{
  "n_head": 2,
  "d_mlp": 1280,
  "norm_eps": 1e-06,
  "tie_embeddings": true,
  "parallel_block": false,
  "lr_head": 0.00719,
  "schedule": "wsd",
  "decay_shape": "linear",
  "final_lr_fraction": 0.0
}
Each number is 128 + 24 x the weight over its row's rms, rounded and kept within 0 to 255. Layers, rows and columns count from 0. Numbers have three digits each. The size before them is the row's rms in percent of the matrix's.

# up: layer 5 MLP up, 1280x256, rms 0.0866, rows 1264-1279, columns 0-63
# down: layer 5 MLP down (transposed), 1280x256, rms 0.0689, rows 1264-1279, columns 0-63
up1264 083:197161132169099124098102157142148162150110083129130095136119124099112194104076145144083118118158103121105099130104130138153125131137126092102143116159135136193160106144077138106069125144119087
down1264 122:131119102144101135122112169080076092131139125102166144144159153094147125171147162125123108109135133163147111140084105137103136152108086154114089151108098122139125131164150095128113168137115122
up1265 108:089147124124131120142163117146127127161175135099089123172112115117135130141098156138126102145126107131126101133138077136143131083107150104152158104133129097134125145153135184118132050134120110
down1265 101:120108117103145145130158129137119144157159134077115142082147155130093102116119111082143112131118115108125125134155140089110128174139124147126089155136064125137103171137138077165125192119114126
up1266 106:112155132133111124079155140131145099156134116160159117166153127128098128097104144136106090126134113087110098139146143091123075106143119101160132119157104134120150116154098148135072102159104142
down1266 097:098134146119140136099097107119090164145142082110146174153131160108140087163157166109127080123137144151146131126120098122149140161155095120106175124127124139113118124122125132096117126118092120
up1267 100:145119077090123094147151104130130137119136141138151096161166199103105139128089113136128179121133125131062139150134122104129142140142112140141122120141132107151138138136118099110163127109148119
down1267 083:164089145146129133137129073148145136145110144131124143123114108134108145133083139120112133099129155117082089103121124140176131107167123148152111095096104116149115135104112162145126094142140151
up1268 105:125149188093120132112132148111074122150141129133102165143114108103127145125144140112127108154140105175120171159120103090140116085159171160137154130156167090095095146143115132129107153129086164
down1268 105:120135092136183140133097130126084142143137162125145172121137085114126094141128111124122190141126111127144128135140124124162142148131119126099116114143138147148124130120151150143083163137118145
up1269 107:111093135072130150134152107168087140147112138130127128119091120119099122110126143121151149136121126148103144134117105179116123089162161149123126102129165112173124114123124110158103148148125116
down1269 104:118098094124098086120109112153059177155144138129133109134141100110142089115136181093169121144133171130158121106126150142137139152132091180149138122141128107149124099132072104125114075121133138
up1270 087:160145122130115069159163128141119122138134091144099144203135121157096183122147160150121124131118128157086142161078105151097151106099122142124148143115170106142140125117120136101126123102101107
down1270 108:161116148094159135132116143144129173159138143103161179134153126153082110081145146141105131167112121133093118122153138148128111105100087142125149115124139128147113136106133113086124137107095112
up1271 107:115142096116101104133107105143133126146152153122081112134087135115114119107101135103130125133124153114129149139118100118081141149115122094148194078119080131122145126144139196137151142128136168
down1271 111:106122147179118112177118132127130112099154135146120122123163144087133124125164134159125135134104130135097122100134117111137136123147115108148122145127093134051158081138111124169110117154139109
up1272 085:138122153106133104147099142115123129152152157110141127132117152146112161133124163152124128109120112104112126165118092123117092097103176080133132116130141121126165139168110146117085106117113099
down1272 082:144131152130084112118106100097144139123102099114130146103069180133142135123131132091136109145137112135129136129107128149160097123144148071125152148124125064124152084131155102107115129147148111
up1273 092:135084158121128086133100145126160092121140166164141124141122135134092139120133100118153094142116148175087173168133151142188108119112135113187146132117156121138158146126115103117113165111107111
down1273 089:101094163142131188110120154140100146129121070115134134114133096100083082114132116084114170119126148082144124119135102119140185131144131120106102111132079104132079105094134170127109129139127152
up1274 096:157127116139099150122133152160126120135123163131152158133181143109116117104122109147131096105147135158105118160119113165101113151092112147125115121128119104102117137137111115157124169123126155
down1274 087:180104120123164128094107135098100103115129102146134146144164117116130158105111083121119147163091130126115100142134180175125131136101130135150162111153058145085060126112128140079158109141113114
up1275 115:176094115136148138142130149134071161129142143141197106154157123092115127113123093131117193110152108149086140128134162121099143127165128116127129129146134139116113077148131087104113126120143114
down1275 114:111182101175187144173160142113147103171096108148172120126159107109137137093104138135116171122145141156124096114121127077162111141132121141160102154114112130144131143126163129079104113119104143
up1276 102:195120096128116143102165126125133119145117093084160123114127124097074141121150121130125168124126154106132105166123087143116128146114133139124103113136128085101156192144107144131136165158102153
down1276 103:136132110155141137172156113079137140112115115131127138119179099086121104145130095120107135147118138104140111110142083143136147166135124142116149132137121116120108178163109151167102146107133100
up1277 094:107147163172133148163084113131094117159148113131117117160120136121141147098081069125152145122137102124145140120141116146120153127142141099107164106133169098104135136183149169137160096131101126
down1277 095:115095115088104120090164127079155118146142104111117158138133106079160129141135119136130076163117150102164140142128097133165138106118103127165167133134138092126099143103154162105154085159129166
up1278 086:148087137129135119140154090136149108175135131151132164138127128165116132122125140148124132112140066100111143114085098132130139125109113115104154099105136119091143106132145087146107133143133149
down1278 162:108113127120104124083130140128120137131153135147140179126154140154098125118125119103131112142109118125145114093115099133106118124127138158112143143135190147148171115120083114127067137121102122
up1279 107:115126150140152102168145143153104100157100181144154117165147135122090151076143108130136132138121103157141136165108109178125083162124212127156110134106140129178158139104129133149116169125124130
down1279 118:121132135151172103159138115125116084158116121136146104129122134114147145133085144103089156118140150078138145101139105146120138116147194102161137136086182159096115160115160107140140100111106085